Weights of a small GPT-style language model, trained from scratch on English Wikipedia: vocabulary 8192, capped logits.
Each number is 128 + 32 x the weight over its row's rms, rounded and kept within 0 to 255. Layers, rows and columns count from 0. The size above them is the row's rms in percent of the matrix's.

# layer 3 MLP down (transposed), 1024x256, rms 0.105, rows 705-757, columns 0-63
size [ 79 107  96 100  80 118  97 109   9  90 120  15  97  22 102  99 104 113 120  99 100  85  71 105  91 110 121  82 108 114  86  99  90 107 108 103  98 122  78  95 104  84 111 108 126 103 125  97 115  85 101  84  82]
[[105 123 114  98 133 153 126 136 132 105 135 147 139 132 116  72 145 128 102  90 147  95 136 128 121  68  69 174  90 140 143 108 124 136  80 108 141 153 144 105 134 157 163 152 143 173 144 182 102 128 153 144 115 145  99 198  73 103 117 144 148 138 172 146]
 [ 77 138 153 131 122 124 182 102 221 144  66 173 166 187  62 164 147 162 156 159 141 104 143 108  91 139 165 109 115 117 157  76  93 122 123 129  69 143 114 137 102 152 155 169 129 141 131 139 177 131 141 108 108 133 162 159 105 134 148 160 124  73  88 199]
 [125 156 105  95  84  83 144 106 159 136 166 115 111 130 120 141 118  49  64 123 102 138 138 186 122 170 118 191 103 161  83  99 100 169 146 161 120 120 111 101 104 127 175 172 105 107 198  96 105 123 146 111  86 169 109 169 113 168 145 109 121  79  89  98]
 [129 126 162 128 113  91 128  97 102 115 103  97  91 142 127  96 182  63 105 137 145  89 169 113  81 111  75 119 136 149 142  84 104 148 186 107 152 134  98 173  34  66 132 159 117 129 157 178  81 128 132 121 105 173 149 156 114 113  81 133 138 127 116  80]
 [100  90 117 126 107 134 144 115 124 164  34 169 107  70 150 177 162  75 102  64 170 123 102 143 179 157  87 143 185 134 111 139  82 114  87 151 121 172 160  88 177 162 111 151 148 123 100 111 114 102 148 100  84 175 119 130 159 132 185 154 192 133  97 127]
 [ 79 145 171 100 102 141 164 102 123 162 122 173 110 135 149 146 133 111 143 146 103 114 111 123  75 148 117 158 168 119 142 125 108  91  75  95 109  80 137 143  88 178 195 121 130 144 142 117 136 134 129 128 177 125 134 183  88 164 174 145 115 159 158 180]
 [146  97 136 151 170  64  65 170 129 160 117  86 122 114  76 173 138 107 179 113 108 126 162 104 182 148  71  73 118 113 132 138 106  85 108 139 150 157 108 141 203  99 161 104 117 177 114 169 134 133 118  90 129 140 148  73 120 100 110 174 163 112 105 128]
 [143 134 116  83  80 135 134 130 158 121 135 135 156  93 144 155 179 126 192 154  81 128 145 155 193 190 139 110  86 113 126 159  71 132 147 104  81  97 142 132  93 131  86 150 163 187 131 118 159 104 133  88 107  93 107 119  67 151 192 133 145  95 153  85]
 [108 210 118  87 137 124 113 135 134 141 139 123 209 177 114 102 144 103 139  84 133  98  91 143 106 106  78 113  67 122 110 141 166  70 123 127 132 128 113 113 182 121  30 156 192  92  69 170 130 128 163 114 103 185 123 140 168 142 143  66 185 110 136 129]
 [110 133 148 133 169  76  93 126  97 120 108 142 120 104 142 179 123  89 125 169 110 119  84 118 107 162 113 135 157 149 142 191  78 145 168 124  84  87 119 128  84 108 110  95  54 128 107 129 108  91 120 124 147 154 112 165  77 160 161 122 132 148 119 142]
 [128 198 114 212  72 170 111 142 154  97  72 129 153 139 148 138  83 165 117 177 121 102 122 150 170 143 103 146 152 112 104 125 116  72 109 159 174 117 104 150 159 103 112  86 143 209 102  85  80 170  56 124 103 147 177 119 154 170 164 126 112 110 175 138]
 [156 142 131 166  59  99 139 121  75 130  74 158 109 175 128 134 145 127 168 146  86 103 125 135 116  76 151 121 121 153 176 140 125  80 130 105  64  81 105 147  76 145 128 150 110  85 128 125 164  92 115 175 169 169 178 157 127 102 143 144 109 140 193 146]
 [166 160 157 111 152 157 141  76  97  98  88 142 129 182 119 137 130 155  93 136 126  83 122 163 125 114 169  81 149 116 176 176 111 139 125 132 103 110 161  65 141 132 162 180  77 161  61  69 156 130 126 163 151 159  65 155  64 142 127  75 141 138 113 123]
 [146 132 144 102 145 146 159 120 129 114 136 120 120 150  90 161  89 105 159 137 131 147 142 153 115 132 117 109 107 132 146  80 121 113 124  72  80 124  75 122  76 154 129 111 245 127 118 118  99 129 222 132 170 137 121  72 156 142 153 134  73 126 156 132]
 [123 169 125 128 114 128 148 170 123 177 106 156 201 155 115 140 182  89 167 108  73  67 136 153 172 111 153 149 144 182 146 154 177 108 140 169 119 132 136 118  79 225 193 102 123 127 193  99 100 137 148 141 103 175 122 117  70  88 109  95 104 132 107  96]
 [ 28 130 142 125  57 111 119  97 132 158 147 124 129 151 112 159 189 180 138 136 160 179 136 131  46 103 108 132 216  79 118  77 120 113  90 179 180 122 192 132 106  81 147 179 120 162 124 111  95  97 111 117 120 146 150  98 121 129 105 128 109 165 114 193]
 [ 81 149 126 122  73 108 114 143 159 160  70 201 117 149 116 124 105  93 179 108 176 101 102 121 114 108 150  40  98 135 184 142 140 111  73 163 157 114 176 114 115 127 109 161 138 166 152 118 165  76 145 181 125 145 123 167 127 172 167 119 155 135 179 119]
 [126 149 140  96 182 152 149 110 147  62 153  92 132 151 181 173  97 123 162  50 196 108 128 126 134 111 112 108 127 110 108  89 137 130  65  86 167 156 151 165 104  67  97 105 107 118 119 115 189 134 141 126 133 123 141 150 129 143 107 124 117 124 116 108]
 [160  93 165 149 109  89 171 130 114  53 101 114 145 152 136 144 155  75 120  52 148 172 172 143 175  97  84  91 101  91 103 169 138 139 115 157 102 100  90  87 140 137 151 165 173 135 144 149 130  75 120 182 140 112 107 173 135 108 127  76  99 168 101 146]
 [128 105 151 129  51 171 114  80 135  90 136  71 155 173 118 171 139 101 170 133  72 128  72 178  67 101 139 162  98 124 140 122 159  97 101 122 148 100 156 191 122 180 144 118 113 141 118  78  45 108 174 138 112 133 160 124 130 107 136  78 134  98 102 124]
 [124 165 144 142 194 184 123 140 142  93  76 145 138 105  99 143 119 113  66 193 107 141 127 129  96 194 120 128 186 125 181  89 104 105  94 102 121 110 168 112  68 140 118 121  98 125 129 156 134  58 136 138 103 124 103 139 145 187 174 123 123 133 128 165]
 [ 95 129 177 112 119 101 131 143 178 136 121 117 102 179 145 142  97 127 105 107 140 179 189 129  49 170 192 127 143 119  81  41 131 140  90 136  99 127 113  81 150 101 100 149 117 155  88 158 141 145  98 136 136 160 134 113 109  90 119 126 150 122 157 123]
 [ 74  90 121 147 158  99 115 188 102 102 103 140  93  64 148  82 132 118 145 145 139 128 136 120 164 117 134 166  73 128 173 114  97  82 162 146 102 100 124 160 165 146  83 101 113 135 171 144 160  88 151 164 142 101 158 110 118 166 174 115  99  86 149 101]
 [188 152 104  92 104 116 121 138 162 142 115 102  99 125 105  75 101 164 169 118 165 102 139 196 127 122 104 110 117 103 176 132 126  96 161  69  72 149 123 106 143 118 161 123 111 117 151 105 135 143 144 121 185  92  92 124 224 116  36 151 141  98 155 135]
 [168 170 167 110  91  42 123 128 134 101  89 124 149 154 105 179 118 162 124 159  84 160  68 110 144 129  96  79 132 137 137 193 157 116 149 144 130 202 170  98 183 134 137  88  67 117  94 150  97 126  90 136 161 186  91 140 117 148 112 154 104 153 148 112]
 [113 117 195  84 117  70 146 103 105 116 109 100 149 165  90 110 123  83  64 132 105  96  64 142 145 136 171 171 133  42  37 168 144 106  98 128 158 137 146 183  84 119 193 132 118 124 100  79 165 150 135 149  91  95 189 168  85 122 164 143 107 111 164 175]
 [114 134 117 183 140 137 105 125 126 153 137 175 130  74 105 147 142  66 122  74 111  96 145  71  94 149 136  87 116 136 176 144 118 105 172 112  98 131 127 141 167 128 156  96 162 136 108 151 130 120 161 138 188 119 109 138 142 138 121 120 156 120  91 116]
 [ 57 101 142 121  83  88 150 151 195 115  67 137 133 127  78 102 116 116  89  82 192  80  86 108  54 174 123  95 159 152 113 159 103 145 137 163 159 139 117 135 163  98  86 145 170  98 144 102 140  93 120 137 170 130 133 107 155 147 125 152 151  91 137 144]
 [ 83 152 174 141 118  92 154 112 159 185 110 137 160 109 136 168  85 148  57 154 185 107 144 155 147  80 168 147 139 167 118 133  87 100 108 191 146 116  87  78 167 153 153 157 168 105 142  72 168 127 140 169 202 153 141 165 106 148  83 105 141 116  99 142]
 [144 198 131 107 117  89 132 130 134 121 104 154 169 176 120 135 106 101  17 123 191 208 107 114 145 181 147 117  99 145 169 142 149 125 182 106 150 135 128 128 140  92 183 111 183  80 153 143 115 120 142 139 197 142  53 123 135 147 124 163 187 143 136 121]
 [127 153 156 112  91 158 111 134  90 104 148 107 104 118 105  98 128 129 192 126 131 106 111 132 107  93  84  99 129 141  98 136 114 121 165 223  85 148 151  89  96  94 162 103 169 143 157 145 112 115 112 156 191 111 124 130 127 121  97 155 107 131 139 142]
 [110 164 189 167 130 126  86 119 119 187  48 179 152 137 143 152 108  47 163 109 124 150 110 145 107 129 106 168 199 124 138 113 143  67 131  38  94 137 180  84 129 125 182  67 109  83 149  95 126 150 140 122 132 187 155 180 139 130  98 126  64 142 127 114]
 [ 87  49 101 146  58 104  95 115 142 141 130 119 110 113 124 161 115 100 164  85 159 114 205 106  85 109 123 143 134 135 120 154 137  57 127 160 104 158 138 135 144 175  76 143  93 113 115 115 170 108  93 148 126 146 112 124 103 125 160 147 147 105 159 117]
 [132 117 163 102 161  89 140 106  87 128 173 139  96 108 131 116 139 102  71 212  84 105 118  92   7 120  54 125 144 190  74  91 148 159 136 142 130  79 116 157 118 178 139  64 126 113 147 106 124 117 128 174 163 109  83 170 156 152 114 106  96 137  78 120]
 [107 147 170  84 126 111 149 157  84 108 151 139 113 149 113 100 178 139 162 123 107 125  96 143 149 145  59 141 163 107 121 126 113  62 149  98 128 134 132 125 130 143 134 127 135 102 154 130 149 134 189 204 117 135 148 133  99 191 177  92 108 109  88 127]
 [117  96 139 100  93 255 169 217  96 116 137 169 172 103  99 110 147 119  91 131 130 139 131 133 122 138 137 108  98 111  49 124 109 132 156 160  97  63 155 158  97 174 137 111  68 186 116 137 107 114 129 107 175 121 161  82  81 152 139 112 147 152 126 117]
 [ 98 139 133  99 140 150 138 158 161 103 166 159 126 134 138 173 100 151 145  66 130 110 113 143 152 116 129 110 131  88 119 158 103 139  79 167 177  42 125  88 145 102  86  96 125 168 119 124 165 152 146  58 138 152 169 200  52 108 117 147 104 121 102 101]
 [ 65 137  91  93  88 157 140 150 120 101  99 194 132 176 134 180  94 113 112  77 145 139 193 101 187 150  89 165 154 128 149 135 151 121 150 184 101  86 150 115 115 105 129 162  94  96 115 141  73 144 133 168 155 157 170 107 150 135 120  98 141 106 137 159]
 [140 135 131 201  90 176  92  56  78 162 170 145 204 144  96  61 121 115 104 125 142 158  63 108 179 132 114 153 125 146  85  92 110 107 146 101 128 139 154 163 131 118  90 136 107 138 155  90 131 154  88 112 147 123 195 108 127  85 124 145 151  84 112 143]
 [119 168 121 104 109 104 120 100 200 134  38 138 110 129 118 107  88  88 128 184 112 148 117 142 143  90 155 116 121 134  91 118 121 123 149 163 153 112 157 118 195  70  88 133 161 160 162 176  80 133 136 173  96 159  97 111 134 175  88  99 112 150 157 150]
 [158 100 138 105 124 105 102  64 174 162  93 140 145 137 124  66 152 136 182 150  84 106 135 180  97 136 131  96  93 145 152  87 174 137 109 146 144 152 155 129 144 121 125 119 156 100 154  96  65  76  75 131  73 154 172  78 117 168 166 212 105 135 103 100]
 [114 148 175  77 115  75 118 180 175  76 103 138  90 159 109 125 146  96 168 136 136 166  97 135 118 138 112 114 118 120 172  85 110 169 184 140 184  87 149 174 190 150 159 124 150  92 139 181 101  89 136 144 178 144 171  99 188 126  76 102 103 131 106 109]
 [123  75 135  86 119  65  85  91 128  73  74 111 142 158 137  95 144 116 111 117 163 178  97 152 103  60 143 145 148 177 103 149 110 115 157 153 103 103 167 159 148 116  96 118 105 126 141 155 110 134 120 112 110 109  92 105  68 134 130  90  85 112 139 169]
 [108 163 164  82 137  79 176  82 142  91  73 149  87  72 132 111 156 141 103 117  67 133 127 114 103 114 118  92 165 112 157 127 119  92 191 180  92 118 138 109 112 169  87 129  96 125 163 119 110 128 128  83 152 140  59 131 126 140 134 119 125 124 154 155]
 [ 99 115  88 138 166 182 140  98  51 106 142 118 103 128 148 153 131 110 115 159  99 111 134 135 139 158 140 115 104 116  79 138  52  88 118 116 126 118 163 180 114 174 108 139  94  84 120 129 133 184 102 151 114 144 132 151 103 123 112 117 134 131 127 161]
 [ 98 120 141 115 133 146 107 114 130  70 162 159 116 154  82 123  81 147 128 100  90 107 111 110  93 182 180 149 117 215  82 151 110 125  94 155 101 118 123 154  81 179 140 108 149 125 125 161  96 109 153 145  87 128 109 120 169 122 157 128 141  95 107 119]
 [163 149  84 114 122  94 115 149 174 167 123 107 165 102 123 137  95 164 117 124 122  91 177 121 164  86 120 121 148 132 127  91 128 159 126  79 114 148 160 109 204 136  97 114 131 134 115 131 189 102  92 163 109 135 109 170 107 152 124 139 148  89 137 173]
 [ 84 123 143 136 127 152 183 156  99  71 100 121 188 126 142  89 146  85 167 152  45  57 131  93 172 151  93 128 116 115 103 134 137 152 161 105 194 142 109 117 130 125 144 121 104 114 125 150 125 153 151 147 107 162  87 177 147  96 135 140 108 121 141 163]
 [ 57  89 183 166 125 165  96 127 116 132 183 120 144 152 116 227 143 109 138 132  65  87 114 170 136 187 114 123 112 100 103 117  89  70 142  85 124 188 161 137 126 102 155 163 127 159 154 111 143 129  83 120 114 137 155 138 210  72 106 172 142 184  62 162]
 [125 109  97  86 125 174 151  78 130 120  92 166  99 111 128 152 144  98 140 149  92 102 156  69  48  79 158  88 140 135 136 173  90 111  94 153 109 116 143  77 136 108 144 109 100 157 161 101 168 122  89 116 150 165 111 122 150  93  85 146 111 166 177 162]
 [109  90 137  94 157 155 119  90 138  95 167 199 129  84 103  98 148 107 174 181 128 110 117 117 156 109 137 138 136 171 134 177 104 133 206 161 155  81 158 142  72 106 119 124  86 116 129 159 120 126 183  98 140 173 128 103 189  98 193 177  71  95 103  79]
 [ 74 114 120 133 131 108 139 110 129 193 117 172  85 180 164 137 150  82 157 112 114 119 157 123 182 108  99 126 121 123 165 172  87 139 106 106 187 109 104 149 147 136 121  82 106 101 124 143 190 124 124 150 118 162 142 121 138  94 133 132 198  54  99  80]
 [119 128 193 126 102  98 175 124  89 134 139 157 139 126 105  89 134  70  93  75 103  94 122 163 153 106 154 119 162 227 120  93 143 100 110 158 134 159 138 140 130 108 112  71 173 120 138 101 136 145 134  70 161 135 183 171 105 145 141 144 117 138 120  65]]
# layer 3 MLP up, 1024x256, rms 0.114, rows 706-757, columns 0-63
size [ 93 108  99  91  94 101  90 127  98 100 129  99 117 101  90  95  85  94  92 107  96 100  97 100  90  94  97 103  93 103  92 134 101  96  92  96  98  94  90 103 104  93  84 103 107  91  95  86 102 100 100  93]
[[120 131 100 163 117 217  74 154 186  78 137  69 110 186 140 155 119 138  76 159 119 167 118 135 102  85 138 132 136 112 205 107 116 144 192 167 127 100 127 118 121 135  88  81 196 103  98 159 146 169  91  79 155 123 137 122  76 141  79 125 128 125 154 141]
 [185 130 146 127 131 148 124 149 159  45 128 108 170 137 120 114  98 152 156  93  76 107 144 144 148 132 104  79 164 160 171 146  72 120 153 136 108 171 105 194 127  93 123 130 123  93  90 176 151 151 145 117 135 163 101 111 156 131 133 154 123 158 131 166]
 [ 88 116 163 184  97 118 108 132 185 145 194 191 114 103 118 157 178 130 156  50  93 131 108 141 142  96  93 144 100  87 161 145 100 126  95 172  93 133 127 119 108 131 166 177  90  98 155 107  94  96  90  84  85 151 161 178 106 166 134 189 104  44 118 167]
 [146 121 137  95 108  92  50 134 125  81 113  89 131 140 118 161 116 126 133 167 106 119 104 134 147  70  82 157 143 150 204 137 163 134 142 114  76 153 112 138 125 117 127 166 191 112  99 120 120  72 101 148 111 148 131  42 154 147 118 161 165 109 124 153]
 [115 128 128  97   4 139 175 148 148 154 108 167 107 134 121 122  70 100  97 167 146 167  99 128 142 101 104 151 175  81 118  87 164 102 100 120 138  81  79 164 136 130 115  91 114 103 122 167  75 144 105 165 148 132 110 157 122 215 131 113 120 152 107 124]
 [110 133  71 118  97  96 144 133 105 128 154  90 176 136 132 172 128 140 123 167 110 121 120 103 115 130 100 103 156 114 138 100  91  94 138 108 182 175 139 112 112  76 147 147  57 160 109 115 160 123 121 154 128 112 103  98 124 116  55 164 144  76 194 141]
 [116 157  95 131 152 172 112 118 139  78  46 131  94 134 114 148 192 146 125  99 113  94 115 125 185 113 184 158  81 126 158 150  94 156 158 175 147  98 111 138  55 151  79 155 117  96 122 158 123 179 119 124 167 136 160 106 116  97 107 128 125 162 120 189]
 [156  88 127 185 164 117 149 162 100 104 123 198 138 244  95 104  84 144  98 159 124 147 227 119 118 123 138 173 136 144 142 106 164 168 110 139 186 103 107 205  95  99  82 173 103 117 140 133 107 124  86 140  68  94 134 135 151 158 133  96  76 136 196 141]
 [132 140  70 177 186 131 104  91 118  77 128 121 108 116 102 165  70 100  93 163 182 111 118 135 114 162 142 137  73 179 120 103 179  96 166 120 130 163 113 103 161 120 163 127 178 122 118  85  81 155 169 100 150 122 138  74  89 138  82  89 139 122 127  73]
 [ 83  49 139 139 131 101 138 155 207  89 108 124 136 124 143 103 224 108 146 143  89 129 136 179 128 118 179 154 190 152 153 138 150 139 115 156 164 144 160 118  92  86 135  75  93 152  90 105 125  97 113 161 158 109 152 139  93  82 148  95 168 114 113 142]
 [146 108 108 203 128 202 195 129 102 129 100 103 149 196 116 192  92 154  83 217 164 126 139 105 133 152 140 143 180 172 158 151 144 145 128 172 134 131  98 167 130  67 124 144 149 104 136 146 114  88  96  55 158 136 156  94  95 104  93 139  90 161 148 120]
 [106  99 156 126 152 102 116  99 131 108 157  87 115  74  82 143 136 135 116 154 135 133  76 163 185 109 126 127 118 120 108 110 103  68  77 129  67 164  91 135 161  90 139 110 101 155  82 184 161 119 192 148 129 104 151  72 121 155 125 180 102  58 100  84]
 [ 99 150 124 186  89  75 132 125 142 173 104 167  95 199 168 124 114 131 141 146 135 134 190 137 130  81 136 165 155 188 109 150 164 188 136 107 153 122 149 164 138 122  91 141 135 102 122 160 118 152 116  85 189 139 160 154  99 127  70 154 107 148 201 139]
 [161 134 150 126 115  90 116 130 128 122  65 104  56 186  81 136 160 123 119 199  84  89 195 142 155  80 211 138 158 143 144 156 159 126 135  70 127 177 128 142 124 140 132 137  94  95 150 146 139 147  55  96  96 119 115 108  84 125 158  79 113 106 162 148]
 [190 150 176 160 123 180 162 197 167 117 141 129 114  83  91 147 213 148 101 114 142 141 152 126  94 145 144 106 132 134 143 142  59 118 186 173 121 135 129 154 165  76 114 156 135 168  95 124  94 130  94 139 106  97 158 165 137 121 138  76 176  85 156 119]
 [123  71 124 142 143 100 116  97 151 123 154 123 129 147 146 103  95 150 139  91 136  72 136 100 151 170 100 142 141 125 131 130 127 131  68 179  23 119  80 188 161 134 148 149 123  85 126 126 150 129 125 145 160  98 150 123 165  97 139 115 133 154 123 109]
 [119 110 100 142 116 143 144 162 130 104  99 164  96 172 115 117 133  94 137 160 174  94 131 198  79  70 124  67 106 135  98 145 118  97 232 124 137 165  78  73 167 146 148 149 167 141 133 157  51 202 103 108 107 149 102 114 173 140 111 157 132  83 111 160]
 [162 155  99 100 100 140 125 147 173 159 121  84  34 101 107 125 154 165 137 137 140 105 161  76 124  88 121 115 181  97 128 155  85 116 108 122  88  72 100 132 145  89 124 135 100 110 156  94  57 191 145  93 135 117 115 128 155 103 177 150  79 132 124  90]
 [125  98 139 229 147 124 144 162 189 171 104 193 101 160 153 124 126 135  74 104  74 170 154 115 142  72 192 128 176 106  88 176 135 158 110 136 127 175 148 164  98  87 134 148  93 116 114  58  96 156 166 168 158 133 196 156 199  81 101 102  81 190 135 118]
 [134 145  86 121  94 131 181 143 131 128 138 126 133  97  75  91 169 176 137 133 130 113  94 110 190  77  95 133 164 123 159 168 122 147 112 121 192 153 142 131 109 119 148 126 174 122  85 139 143 128 142 137 159 183 136 125 158 177 173 198 102 143 129 123]
 [197 132 125 101 129 171 100  99 190  37  96 121 107 109  46 158 133 156 131 119 123 139 100  85 119 100 106 125 131 111 170  70 106 121 171 137  92 134 154 107 141  98  93 106 147 146 116 138 121 152 168 179 112  82 184  71 121 110  96 112 117 154 174 115]
 [146 142 181 122 106 118 138 132 131  61 181 170 125 132  92 159 109 125  86 130 149  86 136 175  93 133 155 106 109 142 159 115 154 161 103 195 134 113  37 133 107  83 102 161 141 143 152 124 146 107 140 120  99 106 140  75 121  85 141 171 102 147 150 105]
 [107 147 168 112 134 175 150 140 118 130  80 115 121 142 126 138 110  84  95 124  78  89 183 150 143 172 133 102 125  91 141 127 139 186 134 120  76 171 138 131 124 104 145  70 127  55 120 122 141 153 104 137 124  99 111  97 153 200 141 127 149 134 175 149]
 [150 100 141 170 140 154  71 159 149 130  49 108 105 117 140 142 193 155 165 133  85 181  90 118 135 130 149 147 156  96 131 110 114 136  82 140 120 135 174  87 148 171  63 147  88 170 121 124 116 145  89  99  99 121 110 137  98 132 154 164 146 123  97 114]
 [158 152 136  99 186 157 174 140 201 128 131 135 106 108 180 152 108 155 142  84 100 124 135 178 149 126 135 146 102 127 125 167  94 147 160 101  98  66  76 140 120 132 111 163  79 162 121 151  87 135 122  94 156 123 105  76 109  84 153 131 164  76  71 135]
 [155  75 151 176 151 124 120 191 173 148 140 120  86 133 118 146 115 173 124 148  96 106 139 150 131 207 146 116 106 126 132 159 123 156 151 140 140 175 152 122 107 116 127 123 165 159 193  71  91 107 125 183 141 186 101 149 194 140  95 135 117  85  85 115]
 [120 115 128 184 167 142 104 172 170 157 169 143 168 106 130 146  96 114 159 165 154 109  79 109  84 144 107  81 122 107 132 148  98 149 120 162 110  94 153 137 108  99  98 101 121 146  19  97 162 163  77  60  79 122 110 106 150 104 133 189  93  86 124  86]
 [205 125 110 100 123 136 111 142 121 125 103 102  79 214 154 173 119 151 139 129 110 138 119 127 131 131 101 103 133 144 145  76 155 118 140 176 126 120 113 100 110 135 169 169 139 130  99 146 160  26 148 184 163 120 147 196  64 125 145 128  84 112 138 116]
 [ 20 159 110 175 118 120  87 107 172 174 106 212 105 117 142  95 124  86 128  64 147 167 162 105 101 182 145 204 151 116 138 150 129 171 106 167 104 144 168 176 102  82 143 127 124 110 159 138 111 129 179 105 136 122  87  79  79 175 130 119 116 123 149 169]
 [111  80 110 152 167 157 132 123 168 170  99 132  70  54 191  77 135 119  47 134 118 108 101 138 149 123  84 190 149 170 118 137  92 160 134 115 153 129 115  90 120 115 160 121 125  98 172 112 123 130  84 177 139 154  80 144 106 107 159 142 130 123 119  59]
 [155 163  96 135 136 106 172 119  82  61 109 105 138 122 110  75 132 134  58  86 140 130 132 160 151 175 177 171 117 105 161  85 145 101 170 100 123  94 103 134 157  89 152  92  93 137 158 114  95 145 140 107  60 145  92  70 130  77  74  58 198 161  81 147]
 [121 107 115  53 121 128  42 147 146 186 102 112  83 112  58  69 119 167 165 162 120 141  83 139 122 138 130 148 126 149 108 182 114 120 126 128 156 130 125 128  81 144 143  64 105  91 177 152 195 131 106  59 123  95 118 101  95 123 142 150 129 136 121 115]
 [112 141 121 192 196 143 174 149 151 162 111 113 116 126 116 124  74 123  98 152 111 133 139 113 154 132  98 128 151 149 183 105  82 120 139 133 121 133 122 126 108  43 133 158 110 104 113 151 123 114 236 147 117 194  97 122  17 103 124  63 130 121 125 146]
 [161  93 144 148 144 158 141 105 120  92 121 123 146 143 184 127 102 166 128 165 111 127  57 191 121  87 141  81  95 101  82 182  95 174 130 181 121  85 130 159 116 155 116 174 155  77 112  77 114  90 103 112  75 144 154 129 142 149 148 103 132 163 108 123]
 [122  80 109 116 163  63 127 113  73 110 115 146  98 192 125 152  85 123 177 152 144 173 109 198 147 133  92  88 133  96 145 172  97 154  75 135 128 130 111 123 159  95 152  74 166 106 152 120 103 154 104 157 182 159 115 157 103 123  66 111 131 193 139 175]
 [145 133  85 112 168  90  45 149 117 141 117  97 122 124 112  93 101 115 104  78 131 116 157  96 106 165 143 122  56 146 129 117 159 116 122 133 178 141 115 157 147 139 176 191 144 131 185 181 135 132  71 116 150 118  94 119 129 124 172 161  89 137 138 116]
 [139 136 152 118 213 141  96 138 120 146 121 105  76 143 111 121 168 124 164 156 132  83 166 143 107 153 121 127 112 144 120 146 107 120 201 103 160 116 109 128 162 121 154  71 149 142 133 139  87 139  83 156 108 172 117  76 135 133  76 110  89 158  92 140]
 [134 141 123 110 188 112  79 155 145 177 160  94 121  67 152 143 168 151 130 123 115 178 173  98 175  81 211 151 124 101 158 161  76 114 165 164 169 118 100 148  98 213  74 144 124 102 125 100 128 106  88 132 109  58 173 102 140 117 169  63 124 112  61 167]
 [118 126 113 173 112 166 133 151 169  99 139 144 147 119 136 168 173 108 166  81 175 152 161 115 156 123 161 145 151 137 128 137  88 130 106 115  94 110  89 119 109 139  96 151 136 113 152 122 108 147 133  74 121 181 137  90 110 112 163 103 121 123 109 104]
 [121 149 111 101 165 149 109 155  36 123 141 160 104 135  56  84 131 109 108  60 124 158 104 131 114  45  90  67 148  99 156 167  96 114 147 143 128 188  94 180 176  99 122 174 122 105 110 136 118 101 128 159 153 133 178 139 139 130 168 149 127 121 115  82]
 [143 134  95 121  76 124 125 177  96 138 147 129 108  79 104 178  86 175 137 165 100  94 160 129  82 123 153 145 139 104 150 157 117 124 139 162 255 131 175  43 159 131 107 151 104 109 107 119 135 207  78 128  69 154  91  77 108 154 173 183 173 138  98 131]
 [141 117 147  88 134 114 174 185 121 166  94 103 134 111  98 151 118 103 117 134  97 186 131  94 171 131 123 119 138 151 159 146  81  74  67 124 166 174 102 131 169 118 127  97 116 113 218 123 120  99 139 153 147  99 101 128 142 137  88 146 103 220 142 181]
 [120  59 168 123 154 167  58 130 117 163 138 128  98 201 172 156 151 123 150 108  83  90 126 130 154 142 168 134 119 129 164 160 148 178 158 134 155 104 164 139 137 122 146  99 125  94 125 168  93 158 189 114 105  76 116 147 120  84  91  91 133 128  83 171]
 [122 101 153 122 136 150 124 137 101 183 169 113 123 147 153 135 114  96 137 157 192 154  71  84  91  46 138 178  75 197 125  88  16  96 128 133 135 144 133 135 123  72 163  86 115 109 190 147 108 135 104 152 107 109 145 105  81 148 153 153 111 195 148 153]
 [173 122  72 135  96  74  95 143 163 149 127 150 115  80 120 133 119  99 157 122  84 156 125 132 124 122 139  85  94 155 161 168 105 169 123 157  90 108 177 135 118 142 125 134 114  45 123 122 165  85 134 180 109 123 156 188 196 139 127 123 183 138 151 137]
 [ 87  73 165 150 144 121  97 116 168  71 132 169 107 205  97 113 115 180 117 215  97 162 163  69 212 132 174 162 179 139 116 108 138 126 182 126 110 130 126 147 174 160 159 115 112 152 157 152 157  79 170 149 127 100 130  77 136 125  97 141 114 149 140 157]
 [157  78  78 172 126  90 142 113 172 157 148 185  60 125 159 113  76 120  90 139  75 201  60 133 111 112 105  93 109 106 185 136 118 167 188 126 170  71 157 100 148 136 134 104 119 148 114 119 142 163 134 116  89 135 102  99 143 172 145 121 114 117 102 131]
 [132 106 128 140 133 133 107 147 188 122  99 182 125 118 167 112 125 139 105  90 144 104 169 150 218 178 134 141 126  75 128  94 121 141 141 120 125 229  92 142 135 137 166  97 151 115 149 170 148  65 159 150  66 164 130 135 104 170 102 130 115 138 123 122]
 [136 104  92  93 170 125 125 158 161 118 143 165 144 122 136 183 167 156 152 143 117 131 171 117 177 163 106 112 164 122 180 134 132 145  87 160 142 123 143 116 150 136  90 106 178  83 175 142 101  89  53  75 115 158  71  81 105  91 136 135 147 158  86 152]
 [ 88 108 130 127 153 111 167 151  77 120 154 114 107 120 146 157 123 120 110  97 128 140 123 112 104 105 151  98 116 142 136 167  87 177 190 126 148  50 131 110 160 144 137 158 149 166 121 146  22  91 118 130 119 100  68 113 142 130 118 116 108 163 154 215]
 [171  84  59 114 112 147 109 131 115 139 167 153 107 146 151 129 156 172 124 157  90 143 192 130 136 134 102 121 170  58 141 163 178 156 192 142 142 165 155 116 118 111 152  66 115  90 152 100 156 158 116 145 124 159  79 138 114 141 113  59 169 117  56 149]
 [186 115 115 104  73 201  80 166 169 103 191 124 143 134 132 177 109 142 108 107  72 149 139 124 145 169 108 172 122 117 171 144  81 141 125 136 141 164 221  85 171  81  94 158  93 103 139  91 157 175 144  90 134 107  72 150 113 148 152  98 132 138 155 109]]